python train.py --n_head=6 --vocab_size=11684 --rope_fraction=1.0 --attn_scale=0.157 --bias="none" --init_std_o=0.0 --beta2=0.98 --schedule="wsd" --batch_tokens=65536 --dataset="wikipedia_en"
Each number is 500 + 25 x the weight over its row's rms, rounded and kept within 0 to 999. Layers, rows and columns count from 0. Numbers have three digits each. The size before them is the row's rms in percent of the matrix's.

# layer 4 MLP down (transposed), 2304x576, rms 0.0473, rows 1394-1416, columns 144-287
105:521510501481536473495494421475473486558565536502481505482519494474477509447503521515425511508483489510465562491517560469494468485547472517486506499489536476486471443454523531519483509499512470487495531464469507513500465505513485500523494454520480484526490537496477488480481495517491531486500533497476482501552474489478475486537502462495474524497523497510548555512498495515531540465496536485484494479470460522439481480479519473528486
096:507482468508502512560482463479503479520530472535532471495491519519510500491491492477511492486490521521484534515468509475512482507510541478515473496487514462498494485467529407503481508484520497440553491501471478520523495469479509456527525499515511481445485507489526487469488510507497546478471453515485498525488539524530459484496493526477521517536492515530501481508474471530491478474480497543517499519509513486553436502470462511501494
091:468526507554483499516491499513482490515499505497462520506493487497508495493490504502504498529509507494485530490457488510483514502498468519500471466471497473539537517468518532495520483511481521543435525472501501536511523514484458546519473472487480511504526484521486497469512525504484500503466522511502496534543466483499484487475498498481462459457465479497496489466481536533526489462476495507467500470498529516486487473470538478471485
098:500497512528453512476516528509486492482506506495463506514498501538459534472503529454470510500538530500486475500469536528469518497493487503533503553479479491493498507483521464492467500440442526502510532494519502484499546525479530505491480487513491496476522480468512495524517546546530502527504493505478501504564497514504519481518483506474433499556514474486465500499493501490462481485506479485484487512482506459482511494525498503501505
109:432526505466504508515469538500507497502553522474502497506501505499494517523487496541488548520517464524528516477521471517497463497505485496451523479490472484519526517513523493498508507477506516492534514483510520502537486472512496505485494474500493447542530500512515490481545482508476512537436474540499510500490552533487481474487492518458487486512484465473478482468518526488500474479517487524534476509501523433524554480456504498534523
102:497472498550459476529522563549537519506516541561483486449509448518506460498511482520498482465482526472544529507483516472514544502501473468463485482501537474518510508466516537508514500455553459491475509517477479516514488457508517492486519461518452490514489450532545474523482437456478402542470531501513528431489488482503486547506478503473498479494486502488457518522505518492493528505580482510516522514513491511543476511510512491477505
108:536481521489492490476484499499494473492515488499515478517474445534497480484471489493507470506536468550512512455494496500482494473521536510487511478522507475471533510429569463502473502506509509524513470541491526482522564473447521520518546486494509497513479492495553515511494498532520473532545505506467532453490514470511517533498480505566518482533523533544531506530509468472533560534485530482476489481494484464547473518505503481477512
098:509527464510531463494487457507514472544480526496490512515506477466480486518492506525488467483486446507501521585478508514501506470484476483488483491491534482496486533491458497502523514496459502501568454530466506494536479481497485503470572513512501516529522538470484521512518494502498518505551448503555528523456505562508515517494475511506481499514493469514493519487526472534497498479461505493476493507514528549576492488502477513529509
102:509506494553504530530499511476530512519506504460495462525483504510481506484485475491499517479515513510487485448507483507498505532481513501515467458517528530501517450479528475482508520475521501506486531497508515479470500465533478484499497503460502513516436463496515512509463518480543487506546517498552501551536526460505495510487480514518498520474480507512515468504474483482543489456524481490451500530490521488523478482512482519465525
094:495495481504476459513512501487511526502474540524501505505496524554541450493496458508479475497504481490480512499506444508506460475505535475518484534477501526460508493511526569529513505492524496502409546537491506495510511477514463535483509520542555494548509469545548491521535511458477460504450534517468522471517484483492513510518473531488457465518498505479470521447538501484483473493519499501489479545479497513540488557484469548552481
099:540426490491463478488498512485502446502491502522538511492479480478520531552492494541485504511470468475491497527532503521527505492502484464548512512501466493508487487471515611508537523478527496505471546515520514501500487501555537515473542498487544503493460481483531493514502488493494495461468444491493506500485558498529510501497524506547468507530502567497515510469532492512515472435459498493529513497489514486511522480488511482505522
102:514507489496516490512516515513527519538492503474480470499482479441524478506515470483514491464470514495517502486473514487516520490556494534489493529498517506500502476523462509491503530538511552512490506519569475536519432512511494477515498474546519475494505503476501491493509451519512480453552521548479474499532513463498484516495497440531543513499488542540491505501511488498512464510444516524499508502493522541512495513475503522509525
100:490454523494507543478504500467497448501515456458517527460498502505464521539496495568495516511518490465518465506500502479473549506521447484493469487497464515490488527541488472480505512528483523505449529502511546443486474528502541484496496494465463505469493546533531533446505515550485522519473512536529489490529464532409499445539455520534525515490510499511476529509518507504551514483482527566534471460513464480502471492476495536481508
106:530468511501494490496509514507492507462512552490524514464466489504516475507501518475503490462412501514435506527492541440529473522481511503542473508500511512502497475498502513489509502484536487529534481476516499499481539494507445490487479505474504498462514485505517529452519478499497469524489533499509488470556496505462558488510480506533484529556495455506530553474540481502518518509461459517514515515504496485502474518520481486493492
092:523484498473493465474510520526558497551482493472527488532525537500523502464448540532494468500479537548493479491543563548507489517499515518457483534501492489523510477495464425515512509496502477504522514478493493486473509486497528511523488444523511511483560547452486481434486514532501460501487452490471548478452472514504466520501525485505442509533494504503477488507533521509502484452520521483523508476498512491467506478499498499495476
107:520475458490491504556516520488445497497544533467529524528512527536491566438515495475498483500512475490461508504525458464488498470444503493496461486468552485491489496511495425521522532510459503474535506500462492500488500500509463510471494456485498536537499555474516505499520465495502529487545505524506474548483539495514524510503526455495488518499505517482499526511494515484552471513507487464506491495466472528542507499495536494531468
101:508524516497501496518466474494509500537510515470468513491489521543472500506498520547488521469507488509447520460534497516460500480500501517500474524481488475463531536513543529487527496505495499477482515483490497504493531499490496517495563459513457521510494511525443459485516501553503540502473490490486524520492490501457529453533506491457512475483473447520488495466488509492516522504481483521504542474541436485517515490520467513503506
102:510492539484531520439510461483489511507525492456472488510472529499466527513509503506521533494469462472516503501549509485438519511518528498507565489497521516504544536493478525571506487513426558534588509497515515547539489501514462506496532552452506500531500530500507481515487527478492464500469458512457503511500492507500516517511470564453542496507419483483504542487485557540524501509451484512548507508504466518477505483515471490496532
089:533521503512511523441523512514465431461487474510448490438552509497511496472510526447542484508481521485512518455491499517503488489522513478499498474485498518522481529476507492482483483488558521498524507503487486501536556495488503461495487500515508517497552513498478521497525473492505539455481480519530523466522520461481559505507514478458521530503500485475519520458495499527465472542541475491506475491539530452509515468482526496528505
108:517499481490461462450523480451514534467499525527450504455478496538496513522506468503507523521490506471543539492522504494525558581501483502522475483508543527531512554511492501498458512530489484523476489506472528461489488517519520527557494500502522534491472465475507473526487495522476505542514508469512515481447513538453535504513496498487494499498510492520509512515559480477514495499548543510512470508448526482496485457486509493472531
095:513531450547484540544507488475502512490499554479488520471500533538459520507491513508477498513477541507497513515525477536468492515473482494494499502500520494492508472495499564483535523490468506518509490515452485503512512536504466461504482488496438481569521517489505497506525523507517536517521494517495500462483479472531518501510473465481508489512513507521541457536501509475524485476474518504533518492534488483525516473473504451509507
108:548513457467528493502477491435496505459504529497472510486508464492470483477551423511533514517541505517473516515477526524518494483507437502499499483497496478511533531527567479506552520494523462543515476485518503452491527517515479519507506468500508535534498512512523510503494487523486500457477508506483493494508520514491513499511500509466471501525457496531501512517500504477493528467513536482510523530496498496508505521505454481490471
102:516469459529435549491531530486457528574515513507477531522481512472491479501518489516491526505524477495510507508495525488489503462493524484510500493537524485511463487491524560556494516493506493512531518501516498481495480485487499469510507478486554511496472517490512508510487508527455506478498483495459467520525485476490534556520482509519485531527480486474505509498528532496522469498485526499486526498453494516513496473521551495496502
# layer 4 MLP up, 2304x576, rms 0.0504, rows 1395-1416, columns 144-287
100:511460504492454480511486484501493498452507495444488550522480534491518499475525521474499508492476514475499557478481513457499511525500504482553486486504495526500466531478483497463519510491515503479501439504481499485491511511497515466549493540516489487529483487498498501512506535497508534508504498486508455468472470464501497485526514489509519553531478518492513515501459502512492531506537477485497498524490507507491531511526501491529460
090:501491526457492500470485530511487491473521477502500510482505500511474525489504496468530501461523515517520503497488540486507507472494534509497479482508497548512520508557484504493466473471513510481509479519490491495518560493507468488537516495531520515491488512454518488498531480550485538500469509482467517491532483555487547497536508465499548503519498455531527477485506524509504504494525506509485470532478501473496562453475524572500510
100:475485491559496502493487535512507511469497474466512470509489522528548512540511523485496504489543505496513555524540493511509510504503512490494497513467514472495475529466509515541458469511478484459504464484531529500480519514491491491485523546490462473483514496498513497469554552496480502471487495542522455485556490480555473521483506505515505488514516488474519494496501461512559480540484533454501534511464469502539502485527504547489492
108:488495535506522499531503489521481536547520500463523450496488522489495535502497498451475497494511507507486472490537495542489558492475493501485475478545517504467487502525515487455534483522489435526490514535488512509502521540482456524496522468465463510449529492478490511528516542476485467508477519489499496525525503478495470516459525485493505477521532526481523490508495535541542478517421513512481490478488497468533487486499488538504486
099:481545525527450484512461503485496515471482506515485520503470487473526512489502490517497526486565531512491486477518448478547471518474492515499468461512518505513524519491478490504483509530555524521501490464500508466533499501481465504473507503521491475491481490525498507496500488506461516508517483460499486526482433495537537519506512498566487473497533537524519495537520494486548474521504519501472476506508483491494473492540477464503543
116:494469521519462486504474457540487500462478504505502539510468529524500461514502505491513456485474532492530476475491523538564461482493504530508525513485525504503512487478521509457519482499454499506502486521479508511519514552484470530506513499513515494488523511502530495487473475518506518498496469492493530509446498446502495491467506514515503499486514487441484496523489514560511542532481462511530505503508528458512508514442530486493594
100:497464511503529487544501488477517530539485501524466476471537444462486514488474511500493470479548489468482487477542511495507511495477513540532493500517478515493511507502480487498483486479510497485509484513525491461523505491460512479473571437477502486525492521522519523520467498481510468515481475508456527536536506479479488489520505511498490515472478480464518501500479512460508468484501475522503527489471560499553437474467500541511512
105:471495486493453494527476508501491531462476466477514490527489492506569494490494522488510471521468534532513509483495538490442530512489434464497479538523525515494511519520479492477513530470504511485500488500489507494513516486512508491511521517493510548527492471473497535486481491508497471516521512512497481441515473492511489459501546513514531476505501510532514481513482513518466530539463503479513509499456477536509505495463500488533538
092:509525459525501473515481504520520506522461497523485475502500463499509466535482465478531488541494515484479493462485535517516466517528492449470497507499457550493497508458533484501511492479510506467493497506511485489533481506516548504463476460509463541510481440509493491502478518526486514497480485501536507486528492500522502462503500509503513553469509527475468515443496526526484511499501498505507478466481502511478480528448510539509464
095:503482459521516478486444506498508563457505481511522485516499480476519547486470536510480520516503520453482503521518504532481531556496505497526506499523481517499460488471512490495513548514533517508516478503467493458507518523489497524499530463487499480500510512490503508546522516492562544480506497476551448468542520507514459485530568484516537479535479481472545508500478527489539492515496486484491535498500486507509465474494477512446514
102:536527477503470511548500517511488536478467499482498491483496490490539502491492475491486495539546522469465465455481516509480505528493522483492475485551460510460467477512430499474508495500538507530510465506489484491527471513558525534474485484543486506508479497467520531485510470513436480505473507546504521470519482507548477484514489464518518508496506512472495466450511496521499515511491515511486503515487482517513503433486484532512549
105:458478495476474493536496498498505510513492487478513461562517508539567502520508462506501476492474499498516472482517477508514461465515522520514511507470519512528481509478481487530510514528502474467510493501521548481507469526490500513482527444456511530489505495494514523478492531516496517499512485484499543499533529478507523512521500481480461465458484495451492468470518530535499473493447526531487559441521512476499494491509496507519453
109:483518480530500555508473510499541508484515503432496508538500467519530541465494474470488491505497475540487504504522520467442487500489497492524512548546516523489511470484503500478466499562553501489528510467490498515511546516501535567503474522495507513548494468496530508533530500534505500508489477489491444476512498477507468526499528478469531484503479466463521481504489499451533515513471499516514474461455437548524507511518494526471513
091:514531532476482516468459500513485521512494544461496492464498488527504553513493493482441527497491517531495514517530523553510538503495527508524525497521481490460509517485481471509474508477498567493518481540533490499494501518501537515547451481516482506518496517546505512494496470515521477544458496498489462512522476524519534477526516497513506516499518465520529513523540502512504520511525461477514476524491478472494503515482487528488483
109:544450485570526527504515511451464519508503511538521529498484554460525502552516523509475483536496485501525505472508514514503481499516509501495528495548526460515463505462513491543514521534481526525501506484504524508509519487486478479490527509495487552510506533513536517517523489462473499533504505470530494512495481474515511506524537499484519515484492496456542520496511557526503492484493474510481492499512489536501518507492534517466526
101:527501474499511507488491521533484483515478528508521470463492486504562488494486519504533518509464441490492532474502510473472476524521428525516459501482494512479523491493481509527500534540515482493506493486492524520535518483522505495480515488484526461490529465492563507513507509469572495501464489492515492454555506487512486466478509496466507464462502553508535494460467528486476518522478525509546530460469466583542525481511493504495514
101:519486507519479499508478501548475535464531482493478555453527471460430497485572482485518506455491509551497503533537540494507532448520499543492490506525470508477500495516468507522490463530479523486497467509473480577497551522455532546505500521499476485503486500537508524505489487471522484481486507541476515484522471516508523513501514481499489491490478510512429571529467472514496522495521494494502437504496508492496493522529511541451472
092:508545509514502475500486521507582541469514456461521473498480489522535513489495489498492485532484501497561499512512521461524471500501517516507530507457521465493527545465524495537502547525530505500495497512494530495517466513512506510461510526466507501479554494472501542490519533539503506524515491448477478535474533454546448534486517527481464473490528515555524472497510505489501519503461484496513513483489464508532524499486498457513510
110:499508506492542464492480505502516533493489492483514507498503451537562511519492484491531530484500504475525520472531560453517486529515541471491501486511502492500491562485476512522470561491505526517479455542483499535513526506462492515482471504481472522512524535555501498520469531475456510505503513566514494509521452523473511517477517526548515486504481452509518488461517510517477495492516512502491564506484511466520428533520496500508485
097:544537476544523521504489511491474480474453513491535525445515487557469536525496512511552516503496522537515527479523524475485509516489525482475517550485489480444502498495489477531497491539467498482524497473467542532509507469475491455492495490517497558479496486498500505497493495526507537540531509497465510508527508517502515481512510505480525517483521522525528446480528508456474537495479502498473548494502479510560496474468463532492501
111:502480492510507493537479472513541512486506474499498526447482528502493503495548484503537506526461524486535493471497506547536525488506463521453469454469504517485544517524496494508478541516573491501509509509465494499509465485539514519485498469527480514505493490531534554484493545510462498464514477535500490530519490516550495511491516472499522477503518449491507554452514483504503480493534511507488561543463500501454448499466482519522490
102:493513543501461499492492492499488490495458517522479541535513487491532479497508472507574493509505537502524500492488488536520488474534511544517473492504525506544527495540494520475488535517509494498527500481494540476521512504475515470450481500495462522482513491525442535491525537471466450468470489550485547496529547486498476487476493475467514524512490523515500476502506491480506487512499516512468458446504490489525513478516514539538501